config.yaml
n_layer: 12
d_model: 576
n_head: 9
n_kv_head: 9
head_dim: 64
d_mlp: 1536
vocab_size: 32768
activation: "swiglu"
norm: "rmsnorm"
norm_place: "pre"
norm_eps: 1e-06
positions: "rope"
rope_base: 215000.0
rope_fraction: 1.0
qk_norm: true
attn_scale: 0.215
bias: "qkv"
tie_embeddings: false
parallel_block: false
extras: ["some layers without attention", "local attention windows", "gated attention", "exclusive self-attention", "value residuals", "hashed n-gram embeddings", "a smear gate", "an embedding shortcut", "learned residual scales", "capped logits"]
init: "uniform"
init_std_qkv: 0.0248
init_std_o: 0.00506
init_std_up: 0.0248
init_std_down: 0.0031
optimizer: "muon_variant"
lr: 0.0108
lr_mult_up: 1.36
lr_mult_down: 3.0
lr_head: 0.00407
warmup_steps: 0
schedule: "wsd"
decay_fraction: 1.0
decay_shape: "pow"
final_lr_fraction: 0.0
batch_tokens: [32768, 65536]
seq_len: 1024
doc_mask: true
train_tokens: 523300000
steps: 10884
dataset: "wikipedia_en"
Each number is 128 + 32 x the weight over the matrix's rms, rounded and kept within 0 to 255. Layers, rows and columns count from 0.

# layer 5 MLP down (transposed), 1536x576, rms 0.225, rows 407-452, columns 336-383
[[164 130 164  97  93 145 143 105 108 102  88  83 118  93 145 132 101 129 129 148 178 137 149 118  96 100 115 119 143  94 111 132  88  79 140 136 139 106 144 121 116 255 193 166 186 142 124 151]
 [223 157 142 105 115 130  52 141 152 124 154 109 135  93 151  56 132 134 105 113 167 158 174 184 162 167 121 123 130 165 161 141 144 148 100 107  77 162  47 149 167 143 142 129  89  96 142 114]
 [113 128  84 108 116  54 136 170 151 120 129 154  86 155 105 154 106 102 127 130 139 128 146 161  98 182  93 150 127 154 150 126 117 114  65 104 111 131 148 102 178 140 199 108 142 106  90 154]
 [183 139 113 187 136  96 181 104 102  55 144 107 143 176  91 133 109 142 182 185 123 137 161 147 144 113  46 154 152 127 108 117 120 130  77 137 111  80  88 151 167 199 116 145 154 186 139 130]
 [124 137  97  85 106 151 149 126  83 156 175 121 121 137 107  89 138  98 100 157 125  97 121 119  91 145 125 154 105 165  92 126 175  77 115 123  56 154 152 157 114 159  98 142 111 156 123 145]
 [ 88 109 172 115 124 134 122 108 109  93  92 101  99 147 175  81 121 134 147 133 142 104 160 177 152 122 149 100  58 205 108 134 104 127  82 119 133 155 117 152 111  32 144 136 117 144  92 159]
 [106  87 159 143 134 124 117 201 131 153 112 151 144 160 148 112  78 120 108  85 167 137 123 119 149 210 114 162 141 155 112  64  93  54 117 110 153 116  93  99 125 160  59 143  93 113 149  50]
 [148  95 162  75 126 147 168 125  76  89 144 140  84 183 155 138 147 175 112  79  54 160 133 132  93 155 167 211 150 130  83 100 196 145  80 146 134 156 154 150 102 149 102 102 159 161 139 169]
 [136 131 161 142 115 156  90 111 119 135 142 101 123 142 204 178 168 147 132 138  89  97 141 123 127 129 195  93 122 142  91 108 200 153 152 105  82 110 106  96  77 108 170 202  95  94 144 142]
 [132 180 172 116 124 139  91 134 194 143 120 135  94 140 148 158 142 143 105 171 160 121 143 111 101  90 105 173 190 155  83 168  77 190 109 196  86 145 101 162 120 160 171  84 127 157 143 143]
 [ 60 100 134 211 188  60 182 158 129 118 103  90 158 127 137 140 109 133  95 197  74  89 164 159 114 193 153 134 164 133 186  95 138  79 118 178 136 118  84 165 146 151 114 209 113 137 154  97]
 [165  59 128 144 164 137 134 108 102 186 164 164 205  90  97 151 148 131  91 123  91 174 116 100 105 154 131 147 110 104 134  99  50 106 110  76  95 156 192 119 171 143 115 188 165 133 120  88]
 [150 149 147  80 134  96 123 116 115 140  79 133 187  71 197  73  54 142 123 117 159 101 137 125 163 135 120 117 114 125 126 128 111  77 190  63 129 122 133 136 122  91 129 130 151 176 160 100]
 [156 110  98 157 111 132 121 114 158 145 113  95 143 133 109 129 132 128 143 175 114 134 141 158 152 163 112 121 109 130 119 146 119 161 127 108 145 107 178 165  59 185  85 113  84 138 178 126]
 [140  80 122  97 174  96 144 149 138 162 121 136  86 117 189 114  49 120 131 149 136 139 131 159  83 187 130 114 140 168 108 117  90  84 198  97 113 179 173  82 198 174  76 227 118 135 102 192]
 [140 129  88 102 141 104 144  76 105 109 139 121 134 111 102  78 104 119 102 124 125 151  96 136 183  77 100 101 139 145 155 163 130 132 131 120 136 149 155 140  97 109 173 141 148 109 212 131]
 [185  77  83 150 150 107 139  50 158 147 128 150 157 126 105 168 115 118 139 138 126  73 137 132 185 149 125 157 158 119 133 128 114 128 136 155 147 161 186 104  98 110 126 150 169 102 153 156]
 [107  94  95 169 149 160 118 167 220 133 124 129 106 136 139 197 162 150 139 163 185 102 144 120 122 168 111 118 163  78 110 125 155  25 153 135 149  89 100 101 176 112  67 132 132 127 171 122]
 [129 155 113  57 139 208  69  89  92 119  93  94  96  99  87 165 122 169 124 135 145 112 144  66 149  86 133  85 136 164 122 111 118 137  74 139 146 146  95 104 163 114 108  91 147  91  77 128]
 [102 108 113  78  78 144 128 156 112 128 100 152 117 160  64 119 182 147 125 113 168 101 153  67 132 170 145 100 176 131 151 156 163 153 179 177 158 153 107 155 132 113 143 133 147  90  98 164]
 [163  98 199 171 162  97 146 151 143 129 174 171 148 131 137 102 114  92 140 123 150 158 128 163 151 130  84 134 148 123 122 102 131 118 122 115 162 128 118  48 153 190 149 197  83 125 145 125]
 [138 180  99  92 179 180  89 147 135 138 109 131 114 144 188 107 123 137 135 147 103 111 146 117 141 167  94 135 136  93 100 133 124 136 182 122  97 138  72 104 139  91 162 145 112 147  81 175]
 [107 148 116 150 102 148 153 142 114 139 154  73 123 130 134 131  92  92  78 100 122 124 123  85 136 193 113  99 104 148 153 139  82 174 163 203 162 118 124 148 111  88 121 154 180 176  98 110]
 [ 99 165 144 134 104 123  88 137  64  80 138 157 134  94 107  78  73 109  98 121  93 118 120 199 192 138 126 198 139 149 148  77 159 101 124 145 141 109 113 107 135 114  75  95 145  93 153  89]
 [172 108 112 139 156 142 111 168 148 154 141 131 117  85  60 110 160  87  86  83 162 156 100 159 127 155 133 104 136 169 142 102  30 152  74 129 128  48 157  78 169 187 107 112  87 107 123 172]
 [108 118 102 108  85 140 137  88  99 145 104 120 123 167 113  68 125  83 150 140 154 129  90 121 138 133 146  94  67  86  93 133 112 205  95 151  59 147 151 192  82 127 152  84 138 108 159 118]
 [107 127 147 124 122 172 102 113 137  78 182 151 130 171 123 121 142  71 146 129 114 162 103 153 126 133  46 175 124 120 128 147 155 122 157 117 152 143 134 174 158  86 109 160 118 147 104 129]
 [102  95  83 159 118 122 116  66 129 124  75 118 107 113 130  87 202  91 149 100 115 147 109 145 110 152 100  81 124 106 132  93 137 169  89 139 105 153 158 151  99 130 141 143 128 152 102 143]
 [148 165 153 158 126  98 151 131 141  73 167 133 146 142 121 162 131 151 127 137 108  99  84 120 189 131 126 218 114 109 152  89  98  27 160 131 109  78 164 103 118 132 148 127  87 131  73  76]
 [116 124 115 152 141 100 125 139 135 107 133 197 143 139 129 178 146 122 101 134 108 129 131 157 127 145  52 140 120 142 108 114 111 101 124 102 137  95 155 125  95 128 106 178 118 107 155 107]
 [100 167 192 106  74 121 110 105 178 163  91  77 186 119 171 126 147  91 133 148  92 103 172 220 173  96  88 110 143  77 130 152 141 130 156 144 119 168  81 142 167 145 156 128 148 146 162 120]
 [106 139  78 153 129 115 121 139 154 143 176 109 128 146 116 126 108  87 114  98 100  57 138 152 138 131 143 105  79 110 101 136 167 131 136 167  94 154 150 109 163  90 107  73 113 112 123 146]
 [ 95  94 185 145 134 129 157 106  60  97  68 129 120 162 121 178 116 137 108 125  96 158 170 100 104 108 153  83 194 171  62 218 111 175 138 111  80 133 148  99 161 120 172 183 105 147  97 126]
 [ 79 124 168 127 140  86 173  89  72 119 108 112 127 126 155 155 147  89  99 167 119 156 143 102 107 167 134  82 144 132 127 108 112 109  93 153  98 136  76 143 109 126 171 159 175 117 173 107]
 [164  90 207 125 108 153 107  80 110  88 115 114 132  99 135 102  96 110 105 126  88 134 121 153 100 160 147 192 108 166 129 101 150  90 177 182 134  90 171 143 105 151 148 160  80 155 111 133]
 [ 88 154 163 128 172 184 110 127 190 180  82 142 137  86 116 117 155 140 152 125 161  47  81 174 152 132 129  44 115 166 106 124  76 136  97 120 152 128  65  90 169 138 132 172 113 153 186 137]
 [ 62 128 134 176 138 109 132  83 129 159 111 125 142 147 103  97 116 153 161 138 102  76 137 117  67 141 152 127 122 120 150  90 108 132 187 118 150 114  67 184 147 141 175 142 146 103  99 137]
 [143 111 110 166 105 131 135 126 152 120 113 145 176 133 103 135 171 131 163 163 126 118 170 108  97 117  77 175 130  98 106 157 160 125 188  84 142 138  94 173 108 129  90  63 103 128  64 110]
 [178 131 103 107 134  77 153 113 170 101 163  94  84 142  82  84 136 154 101 118  73  97 132 108 180 122  55 158 114  86 120  97  75 202 145 111  80 107 162 126 112 141 176 184 147  94  75 157]
 [103 178 110 100 106 154 108  93 136 138 128 148 167 127 125  86  87  93  88 114  87 119  95 168 138 115 145 108 115  99 130  95 147 113 120 126 119 124 112  89 140 149 161 104 160 123  97 155]
 [147 126 133 143 153 103 166 146 162 161  52 137 135 135 101  70 143  83 142 156 161 134 131  79 133 149 162  81 112 141 118 143  75 148 155 114 156 113 136 112 137 163 118 159 153 133 123 112]
 [102 155 128 126 171 131 137 110 146 153 158  91 202 163 113  92  99 137 139 141 154 208 106 161 162 186 117 146  98 110  87 114 164 170 119 134 192 181 158 157  92 104 165 183  65 140 189 177]
 [131 182 141 113 144 148 204  90 124 126 134 124 116 111 142 100 102  98 147 138 120  84 122 158 137 149 115 151 150 155 135 100 155  95 139 168  98  94 155  68 151 140 122 155 141  79 144  52]
 [137 137 125 182 120 114 123 102 137 120 124  86 136 113 108 129 132  97 155 120  86 162 139 167 121 168 111 110 109 129 144 145 115 132 172  88  43 176 115 122 142  95  65  98 135 143 104 137]
 [ 88  80  89  96 102 104 132 144 144 133 132  72 103 169 130  86 138 123 163 120 166 122 157 124 145 154 160 130 145 147 155  90 165 143 134 121 101 172  62 128 141 140 160  99 129 135 136 142]
 [ 98 103  70 115  87 105 120  80 139  80  92 195 148  65 168 143 126 118 104 147 148 111 108 113 137 153 126 157 150 105 177  87 142 127 137 149 131  79 122 102 152 165 133  62  93 123 129 134]]
# layer 5 MLP gate, 1536x576, rms 0.167, rows 408-453, columns 336-383
[[142 127 107 111  52 122 181 120 140 120 137 126 161  82 103 125  90 121 181 159 114 180 108 177 159 142 133 153 122 117  55 146  97 169 167 179 128 130 120 175 192 118  94 161 118  93  59 120]
 [104 129 160 128 137 123 129 115  91 134 216  93 102 168 122 166 124 125 122  87 138 121 117 135 150 112 124  64 135 118 139 135 117 178  71 140 154 143  67  96  96 112  88  95 129 130 136 138]
 [116 141 147 145 127 118 134 110 127 125 123 167 157 163  69 131 102 145  99 129 128 153 146 152 151 124 124 173  78 162 176 173  97 127 126 108 122 154 191 116 166 103 138 159 133 157 160  78]
 [119 106 173  85 145 173 176 157 116 118  95 143 130 169 151 124 125 104  74 132  86 123 188 150 146 122 163 114 156 133 127 166 139 162  99 102 125 161 114 169  93 144 117 135 101 112 109 121]
 [138 115 131  99 139  90  92 145 143 155 129 135 184 114  96  96  93 133 141 130 201 118 123 167 131  81 107 168 128 183 158 153 124 117 124 166 117 135 141 108  84  86 160  80 142  80 134  84]
 [149  86 125 167 122 185 119 150 101 112  54 155 142 140 122 148 106 105 121 144 114 194 138 143 130  57 122 131 156 142 123 128  91  90 144 171 131 135 153  92 146 133 121 166 121 113 108  93]
 [134 154 103 154 132 110 165  81 125 143 106 138 101 153  55 156 135 139 124 122 116  97 159 128 181 129 108  91 188 144 182 150  74 113 127 202 100 109 144  92 127 157 125 146 133 149  94 104]
 [ 98 107 180  79 102 118  95 119 149 124 133 115 153 115 163 114 148 123 104 156 106 116  84 165 174 122 191 109  70  89 122  96 148 130 143 137 130 113 130  36 127 126 107 164  92 109 124 104]
 [150 106 119 142  90  45 160 149  68 198 142 105 179 142 141 108 126 145 113  76  90  70 136 141 147 171  93 129 130 136 170  93 119 104 141 160 116 157 184 173 138 132 167 177 151 127 101 104]
 [ 92  92 136 114 127 161 129 120 153  41 166 120  97 144  81  53 145 109  88  68  83 141  97 121 114 126  64 152 152 171 105 155  97 215 101 133 165  99  83 178 103 144  96 133 138 121  77  93]
 [167 115  60 135 146 107 151 148 105  92 170 161 158 101 112 131  94 140 103  97 142 120 112 163 151 121  97 116 154  94  64 112  89 169 198 111 101 115 161 157  69 156 127 122 126 176 132 210]
 [113 162 149 225 181 160 176 134 121 160 125 140 151 135 111 131 115 130 102 120 107 121 139  96 100 169 136 168 131 143 103 123 115 118 164 145 189 185 169 125 148 132 144 154 198  66 142 101]
 [122 112  89 141 105 206 118 122 133 133 149 102  94 161 140 131 123 174 160 172 147 146 135 153 127  87 136  81 126 120 170  99 131  95 116 135 179 119 140 112 202 120  71 151 132 128 151 106]
 [107 148 105 136  79 126 140 177 122 119 164 114 155 136 130 150 148 118 116 171 162 126 143 125  88 120 102 169 140  87 161 123 167 142 104 138 146 113 118 172  98 111 127 153  91 110 134  79]
 [150  70 133 115 144  94 122 137 125 138  98 161 167 115 107  52  93 103 147 165 125 135  38  99  99 172 116 188  78 100  65 195 134 181  98  82 140 158  80 126  79 146 112 109 150 150 114 136]
 [104 124 185 145 165 116 105 132 131 169 172 137 114  74 117  69 134 123 134 153 126 123 153 151 187 160 140 158 132 116 123  91 146  81 113 120 106 183 129 145 141 125 142 148  98 112 184 226]
 [164 135 168  88 107  97 125 139 142 149 108 133 168 128 141 111 127 122 145  53 117 153 128 153 116 104 134  81 136 147 173 139 144 157 177 114 130 128 101 171  69 155 126 148 115 188 168 121]
 [143 120 188 167 127 199  85 116  65 194 153 158 126 183 145 147 184  84 132 121 144  92 106 136  67 127  90 121 147 134 160 120  91 144  71 128  86 110 172 107 162 166 148  61 150 130 117 156]
 [128 111 196  34 113 174 109 125 127 163 166 142 125  94  76 141 134  64 134 174 125 160 118 139 117 127 121 142 133 114 135 100 150 103 104 151  95 123 152 100 117 102 149 118 184 104 108 145]
 [168 127 162  96 136 159 108 142 158 113 161 147  92 151 127  80 141  65 140  83 122 181 121 149  75 140  85 125  93 167 165 142 145 125 116 163 103 133 107 142 126 169 137 204 123  93 110 103]
 [109 142  95 122 142 120  75  75 101 117 145 177 151 135  99 140 110 146 141 133 115  82 224 167  50 122 124 145  98 125 143 125 124 132 129 113  93 148 123 137 145 138 105 166 114 120 117 131]
 [134 158 138  98  97 187  64 117 104 156 177 145 156 120 118 170 165 129 103 111 178 212  91 127 117 146 123 148 156 119  26 143 113 168 121 143 119 158 138 120 125 137 175 113 126  98 137 172]
 [173 125  66 157 136 110 108 169 147 100  89 145 168 134 198 110 138 122 151 123 149 137  41 163 150 142 127 150 119 120 114 173 121 154  71 176 121 147 135 181  80 113 186 164 159 140 143 121]
 [ 78 102 141 123 112 129 168  93 146 180 136  98  86 160 114 153 128 158 159 132 119 158 174 119 130 128 127 194 134 167  96 117 125 174 169 152 159 106 101 168 147 107 143 133 134 106  76 147]
 [ 74  78 143 112 146 126 143 142  90  86 127 108 163 135 118 138 157 213 135 146 112 137 125 118 148  89 120 159 129  68 116 136 153 117  81 149 139 113 136 108 134 117 134 104 128 181 125 126]
 [ 80 159 182 147 136 161 126  59 109  96 123 137  94 140 163 124 146 180 113 147  92 165 168 168 158  67 202 158 111 110 172 124 101 142 132 228 103  92 168 105 120  98 127 108 201 119 166 142]
 [115 183 146  81  79  42 138 132  86 124 105 122 149 159 160 146 116 141  89 147 101  63  82  74 118  82 115  98 122 133  57 119 166 210 145 111 103 160  97 112 119 174 153 119 127  68 164 118]
 [128 136 140 113  89  97 126 147  87 138 162 131 104 107 142 149 164  84 206  31 179 209 158 112 143 126 141 155 138 109  99  93 113 116 111 108  77 111  57 101  68 184 137 121 159 119  93  71]
 [154  88 106 117 109 148  98 140 142 134 127 115 134 145 117  85 100 125  86 160 112 156 114 117  78 137 145 128 156 127 151 137 157 176  68 171 151 123 139 138 138 145  72 176 144 133 138 141]
 [165 145 185 106 155  86 154  97 119 122 157 165 109 103 112 115  80 152  91 134 143 148 191 106 132 154 196  86 104 108 128 142 178  65  78 101 139  82 178  12 142 141  87 121 183 126 142 164]
 [105 127 162 173 125  52 141  97  78 117 113 148 116 153 179 131 139 191  84 122 192 172 149  65  83  60 107 149 129  92 137  91  93  97 140 132 155  92 104 108  66 148 147 183 134 115 120 123]
 [ 78 144  97 114 151 115  79 158 141  94 151  76 102 113 120 196  94 140 107 146 154 117 140 103 117 159 136 145  56  93 108 110 111 145 188 159 139 171 139 122 136 155 120 118 122 107 182  97]
 [170  78  87 191 149 134 101 182  99 162 159 206 171 118 166 139 192 157 128 118 131 143 110 120 102 136 124 131 150 142 154 166 175 130 199 128  79  65  88 155  95 156 128 100 144  97 147 103]
 [ 80  98 115  90  83  58 130 166 118 145  76 115 112 155 193 115 142 111  86 119 107 107 148  97  99 187 109 139  47  87 105 103  85 126 128 145 105  96 110 200 106 116 172  74 178 152 118 118]
 [157 131 150 136 141 157 145 124 156 153 142 115 151 181 158  37 115 114 183  63 132 158 130 200 121 161 146 187 112 146 104  85 122 170 119 125 120  56 143 128 119 157  95 167 156 117 163  83]
 [115 101 121  87 127 149 109 149 101 218 162 218 154  90 136 148 119  93 104 124  62 164 132 107 131 172 152 141 131 103  94 123 125 135 129  74  92 169 215 140 126  41 153  80  92 118 100 170]
 [117 121 154 102 127 107 114 113 136 125 106 167 129 180 152  75 146 142 150 132 105 122 129 180 159 124 118 130 162 157  95 148 102 107 109 130 100 169 106 148 176 118  88 155 133 103  92 108]
 [104 147 149  92 105  93 149 177 159  94 175 109 104 109 118 143  46 111 133 136 114 174  95 157 120 169  82  91 144 164 144 143 132 118 119 173 197 110 132 144  79 171 170 155 147 138  76 147]
 [111 118 134 127 192 136 193  78 151 160 105  94 156 115 207 147  75 108 141 127 149 111 124 162  85 137 173 129  63 139 121 165 118 119 145 118 122 131 115  89 128 117 153 156  71 122 187 118]
 [104 147  81 130 171 142  99 103 101  96  90  91 126 100 143 123 120 193 115 102 151 112 115 119  99 124 104 166 105  90 127 133 144  88 142 144 138  65 181 139 148 169  92 182 132 173 156 183]
 [108 129 109 142 186 123  94 104 117 100 165 116 132  87 118  85 176  69 115 191 107 138 193 143 152 113 139 177  99 142 160 144 149  61 171 104 105 140 138 124 146 138 157 131 139 124 125 138]
 [100 159  92 126 113 114 130 161 129 156 124 129 131  86 138  97 138 137  87 112  64  62 152 129 126 161 118 147 178 197  64  90 135 160 111 149 130 131  77 123 117 116 138 104 102 144  98 185]
 [108  92 183 145  60  87 126 147 119 170 111 132 143  67  86 157 156  99 120 119 123 156  86 127 148 114  76 136 169 173  57 140 100 105 191 148 123 110 116 114  89 127  93 163 147 157 128 117]
 [140 176 210 118 182  62 129  93  54 112 158 111 119 173 107 159 183 125 174 169 144 143  99 110 111 101 107 117 131 147 145 130  59 158  93 124 102  63 133 120  79 144 123 144 112 136 113  86]
 [120 154 115  97 166 144 161 133  58 108 110 142 131 146 116 110 132 160 164 176  90 113 123 133  73 113 179 167 114 103 111 167 160  98 149 117 140 123  94 127 133 140  62  94 140 145  83 155]
 [161 148 105 123 144 130  88 107  94 130 195 125 161 118 123 115 161 139 130 188 117 158 134  93 104 133 134 149 141 193 111 144 130  81 156 141 171 196 133 130 111 123 142 116  77 134  75 149]]
# layer 5 MLP up, 1536x576, rms 0.178, rows 408-453, columns 336-383
[[155 154 167 159 201 126  97 149  47 131 131 123  76 137 160 115 140 166 101  92 115 124 135  99 115 111 128 149 152 110 171 145 129 112  59  86 126 117  94 102 119 131 153 101 112  85 159 178]
 [164 101 125 107 146 135 128 180 159 166 123 124 165 145 120  99 122 106 113 134 149 117  95 178 123 105 158 121 160 136  87 121 126 117 130 151 175 113 136  95 127 185 131 121 149  82  99 152]
 [158 131 130 133 138 117 101 150 107 118 117 160 163  98 141 126 158 105 115 137 174 152 126 123 104 139 106 140 126 144  83 112 196 134 140 136  47 198  72 118  71 129 105 119 128  67 171 136]
 [136  95  92 148 117  70  80 145 132  95 111  57 104 165 124 102  82 185 129 108 191 125 101 134 110  87  85 182  78 111  91 139 117  94 105 116 124 118  92 134 152 139 169 156 114  95 123 124]
 [121 164  65 116 144  97 157 132 106 137 121 141 113 124 102 110 181  57 175 117 127 111 188  86 156 172  82 128 124 151 112 128 144 135 166 188 150 147 110  89 144  80 133  74 191 137 146 150]
 [141 137 163 101 112 106 136  98 120 103  94 144 143 120 104 144 160  99  78 105 154 140 117 126 154 157 111  46 123  96 217 160 161 135 107 117  63  95 153 182  96  97  90 145 130 131 136 148]
 [140 125 150 100 137 123 155 130 112 122 111 120 127 144 158  79 117 185 143 143 182 111 125 135 146 143 151 155 111  94  95 130 152  88 143  54 127 170 107 123 110 144 175  96  92 121 139 107]
 [ 93  90 158  98 128 104 158  98 182 118 168 148  99 122 146 149  94 109  98 134 145 154  86 146 147  89 172 100 113  41 120  95  93  63 106 121 123  60 177  87 136 129 120 166 131 125 169 115]
 [109 141 101 158 118 132  88 117 169  79 106 129 118 113 137 150  77  84 113 123 116 120 147 125 141  71 171 124  98 121 108 128 117 121 116 131 130 113  72  92 142 105  64 148 151 157 110 158]
 [128 172 133 157  62 110 128 144 153 160 116 173 138  69 111 132 103 124 150 109 133 129  87 144 129 128 183 188 173  84 181 153 141 114 222 131 171 133 108  92 143 140 189 121 150 140  83 114]
 [156 131 155  94 147 214 136 168 111 160 135  77 139 121 148 105 160  83 117 201 114 180 122  73  85 126 213 110 193 133  97 135 123  95 170  96 163  62  99 159 110 146 126 119 157 107  96  86]
 [161 114 138 111 120 106 109 131 159  97 187 159 168 137  98 110  97 122  61 142 151  66  81 159 171 109 133 153  84 115 113 129 102 131 117  93 115  88 101 125 110 215  85 141  95 114 113 172]
 [120 163 174 128 131 112 159 102  53  68 119 113 146 127 109 103 143 126 138 169  99 107 132 111 129  79 109  99 140 156 164  97 146 153 139  86 104 157 102 145  83 132 134 125 157  95 105 144]
 [ 98 119 104 154 153 199 124  41 132  84 126 167 126 121  76 102 142  77 158 189 110 148 106 157 129 111 167 106 106  73 155 163 113 116 120 121  62 141 125 134 153 124  83 132 151 158  83 152]
 [135 162  81  96 186  80 122 109 144 119 136 145 115 101  58 127 105  71 110 100  77 153  98 129 117  52 122 170 140 165  85 110   8 139 169 126 123 163 125  94 154 137 140  92 121 138 152 132]
 [ 69 154 151 100 167  72 104 106 111 164 149 145 144 150 194 119 114 101  78 171  94 119 119 128  84 106 113 163 146 125 129 105 128  90 136 112 164 104 104 101 131 131 137 122 129 136 113 134]
 [191 165 117 119 166 194 111  67 147 103 140 132  84 133  90 158 127  95 103 175 132 149 123 151 122 234 120 119 103  93 159  72 117 154 139 117 123 100 172  58 172  91 117  63 143 112 141 158]
 [126  63 125 129 173 156 121  94 104 181 100 196 133 161 103 184 125 110  74 111 141 103 103 143 166 127  96 158 143 138 163 115  93 102  81 159 118 164 148  70 171 119 147 132 100 128  77 138]
 [124 143 108 140 106 165 103  83  90 134 141 200  90 137  88  86 137 147 148 174 134 128 112 139 119 121 113 124 117 127 153 114 161 112 131  91  87 139 137 143 117 143 156 140 134 125  92 110]
 [ 56 144 170 105 176 146 158 118  98 104  68 125 130 117 168 171  98 117 111 119 146 159 159 143 105 132  73 109 159 129 100 115  74 110 133 135 119 130 133 133 171 132 133 139 181 110  74 124]
 [168 117 150 158 130 179 153  74 125 147 152 157  90 118 137 148 111 173 144 141 186 100 130 159 194 101  82 160 131 140 111 115 125 118 159 129 171  57 124 174 111 114 104 142 133 114 136 133]
 [ 88 125 148 117 136 103  88  59 141 101 148 105  89 177 125 182 119  92 117 119 140 151 118 131 109 160 176 141  66 142  76  62  85 105 167 105  96 128 149 107  80 103 111 153 160 161 167 126]
 [ 93 136 134  86  83 136 110  97 136 157 145  88 125 108 109 157 118 110 151 158 148 146 124 173  69 125 155 129 130 133 143 113 146 153 151 121 170 147 118  91 137 160 161 132 104 120 127 109]
 [160 146 129 176 148  80 146 158  90 140 147 158 180 100 150 125  95 108 200 110 123  99 143 132 173 104 147 131 111  98 106 134 125 112 179  32 127 144 130 151 143  98 133 145 111 156 136 109]
 [138 137 131 161  95 163 171  91 132 148 151 100 124  69 186 178 159 127 146 157 132 129 169  88  85 165  82 137 180 118 145  73  91 157 108 114 136  87 135 135 153 160 146 123 174 178 109 120]
 [121 162 136 175 138 130 108 111 119 150 100 122  82 163 152 150 184 100 101 116 128 104 151  92  90 179 148 188 131 108 190 122 138 145  74 137  84 159 156 149 155  63 118 179 133 142 140 117]
 [ 71 133 162 149 107  81 122 148 141 110  95 141 147 107 111  87 195 149 132 161 134 116 104 143  85 160 148 167 155  99  84  78 135 112 104 133 143 121 128 115 124 111 173  92  91 128 142 124]
 [118 141  96 125  92 110  93 134 121 116 160 103 127 147  73  98 140 124 205 150 121 113 130 127 144 118 133 155 153 136 130 131 119  63  90 115 130 176 109 131 137 133  80  84 161 140 155 131]
 [112  99 132 132 118 145  69 115 138 113 138 138  79 135 140 159 141  80 158 140 151 135 129 142  65 116 139 121 133 148 118 148 141 186 163 105 122 131 145 109 153  89  66 131 136 140 102 193]
 [115 152  96 102 170 131 143 109 169 154 103 164 190 112  89 161 198 104 129 134 106 108  60  56  66 101 167 141  64 149 138  67 143 110 161 191  48 143  97 115 111 105 161 134  94 122 186 113]
 [172 123 152 121 151 188  93 136 110 119 142 136 148 174 121 121 129 110 129 122 143  83 211 103  89 105 173 127 132 128 122 189 112 161 121  91 167 112  76 142 125 172  98  72  80 131 127 131]
 [ 92 142  85 171 122 172 121 113 121 135 198 145 105 105 155 216 112 122 103 107 167  67 183 131 151 171 165 177  88 155  66 132 103 151 142 121 116 177 139  83 122 135 145 140 119 167 158 114]
 [100  79 134 126  80  65 131 141 150  92 156 145  94 114 132 156 100 107  89 177  97  93 102 148 140 159 166 111 163 189 143  71 100 146 126  91 123 131 117 172 133 144 134 144 106  90 126 125]
 [162 132 125 161 108 162 115 170 135 122 139  87 120 115 185 174 156 161 130 140 134 161 100 126 166  86 117 126 134 172 106 116 201 158 101 184 163 153 134  70 209 138  83  53 101 126 144 120]
 [115  72  98 132 126 146 160 128  75 142 144 122 181 160 165  68 189 179 109 127 167  98 152 158 107 147 121 162 117 128 139 146 120 108 142  83  77 153 111 149  97 170 109 145 120 144 140 129]
 [145  99 134 168 147 140 160 137 133 134 183 212 101 157 141 149 128 113 106 111 154 168 109 111 121 159  66 152 116 143 127 153 140  97 146 129 117 113 166 131 132 100 161 143 111  84 110 194]
 [157 107 110 164 166 108 124  99  94 104 119  81 118 176 105  57 113  86 151 187 125 109 142 125 155 145 145 123 124  98 123 122 160 127  48 153 149 124 146 122 176  97 126 154 143 117  98 112]
 [125 144 141 114 109  98 164  80 105 113  66 137 138 140 103 142  84 158 186  66 145 148 142  80 120 100 134 125  84 101 111 103 119 157 119  60 117 136  99 177  78 133 131 135 183 148 191 131]
 [120  61 132 107 106  86 111 155 106  93 143  97 122  54 177 158 152  89 100 128 104 185 105 144 120 107 184 103 144  96 130 152 128 105 147 134  68 114  87 110 167 110 150 145 140 155  87  96]
 [152 128 107 166 171 154 129 157 143 184 103 133 166 102 122  90 142 113 156 164 153 138 181  78 100 113 112  80 128 189 197 131 142 132 128 117 210 137 114 123 152 121 129 113 168  80 143 109]
 [168 171 112 100  65 132  97 180 142 182 141 149 145 165 106 163 128 180 126 149  62 124 158 139 199 164 118  87 164 175 114 125 158 128 131 187 192 113 109 114 173 150 108  98 146 150 112 137]
 [153 131 123 118 187 145 185 175 165 172 104 116 137 121 158 149 126 103  97 118 163 142 126 109 129 144 204 148 129 136 113 129 128 157 112  74 158 133 126 126 111 103 150 120 125 133 166 119]
 [168 137 177 111 134 126 201 123 146 108 130 156 159 136 123 170  79  79 138 103 143 100 147  97 107 157  71 127 122 141 188 167  98 187 139 157 141  96  83 119 165 157 140 113 101 108  78 129]
 [145 144 127 164 137 197 102 115 193 111 133 157 144 113 114  60 103 161 124 192 119 143 164 162 124 168 143  84 117 164 108 145 163 182 108  88 102 161 101  87 114  75 208 127 124 137  61 120]
 [128  94 142 123 143  89  98 125 153 160 142 127  96 123 112 117 147  96 114 122 162 156 121 179  89 159 102 123 172 109 127 138  88 140 130 124 117 113 191 104 118 108 144 103 171 113 125 160]
 [180 121 113 185 132 156  31  99 151 186 199 169 146 125 105 168 203 135 159 153 161  82 124  51  94 166 141  99 148 122  95 153 147 136 197 121 110 138 145 117 151 154 140 155 128 143  49 170]]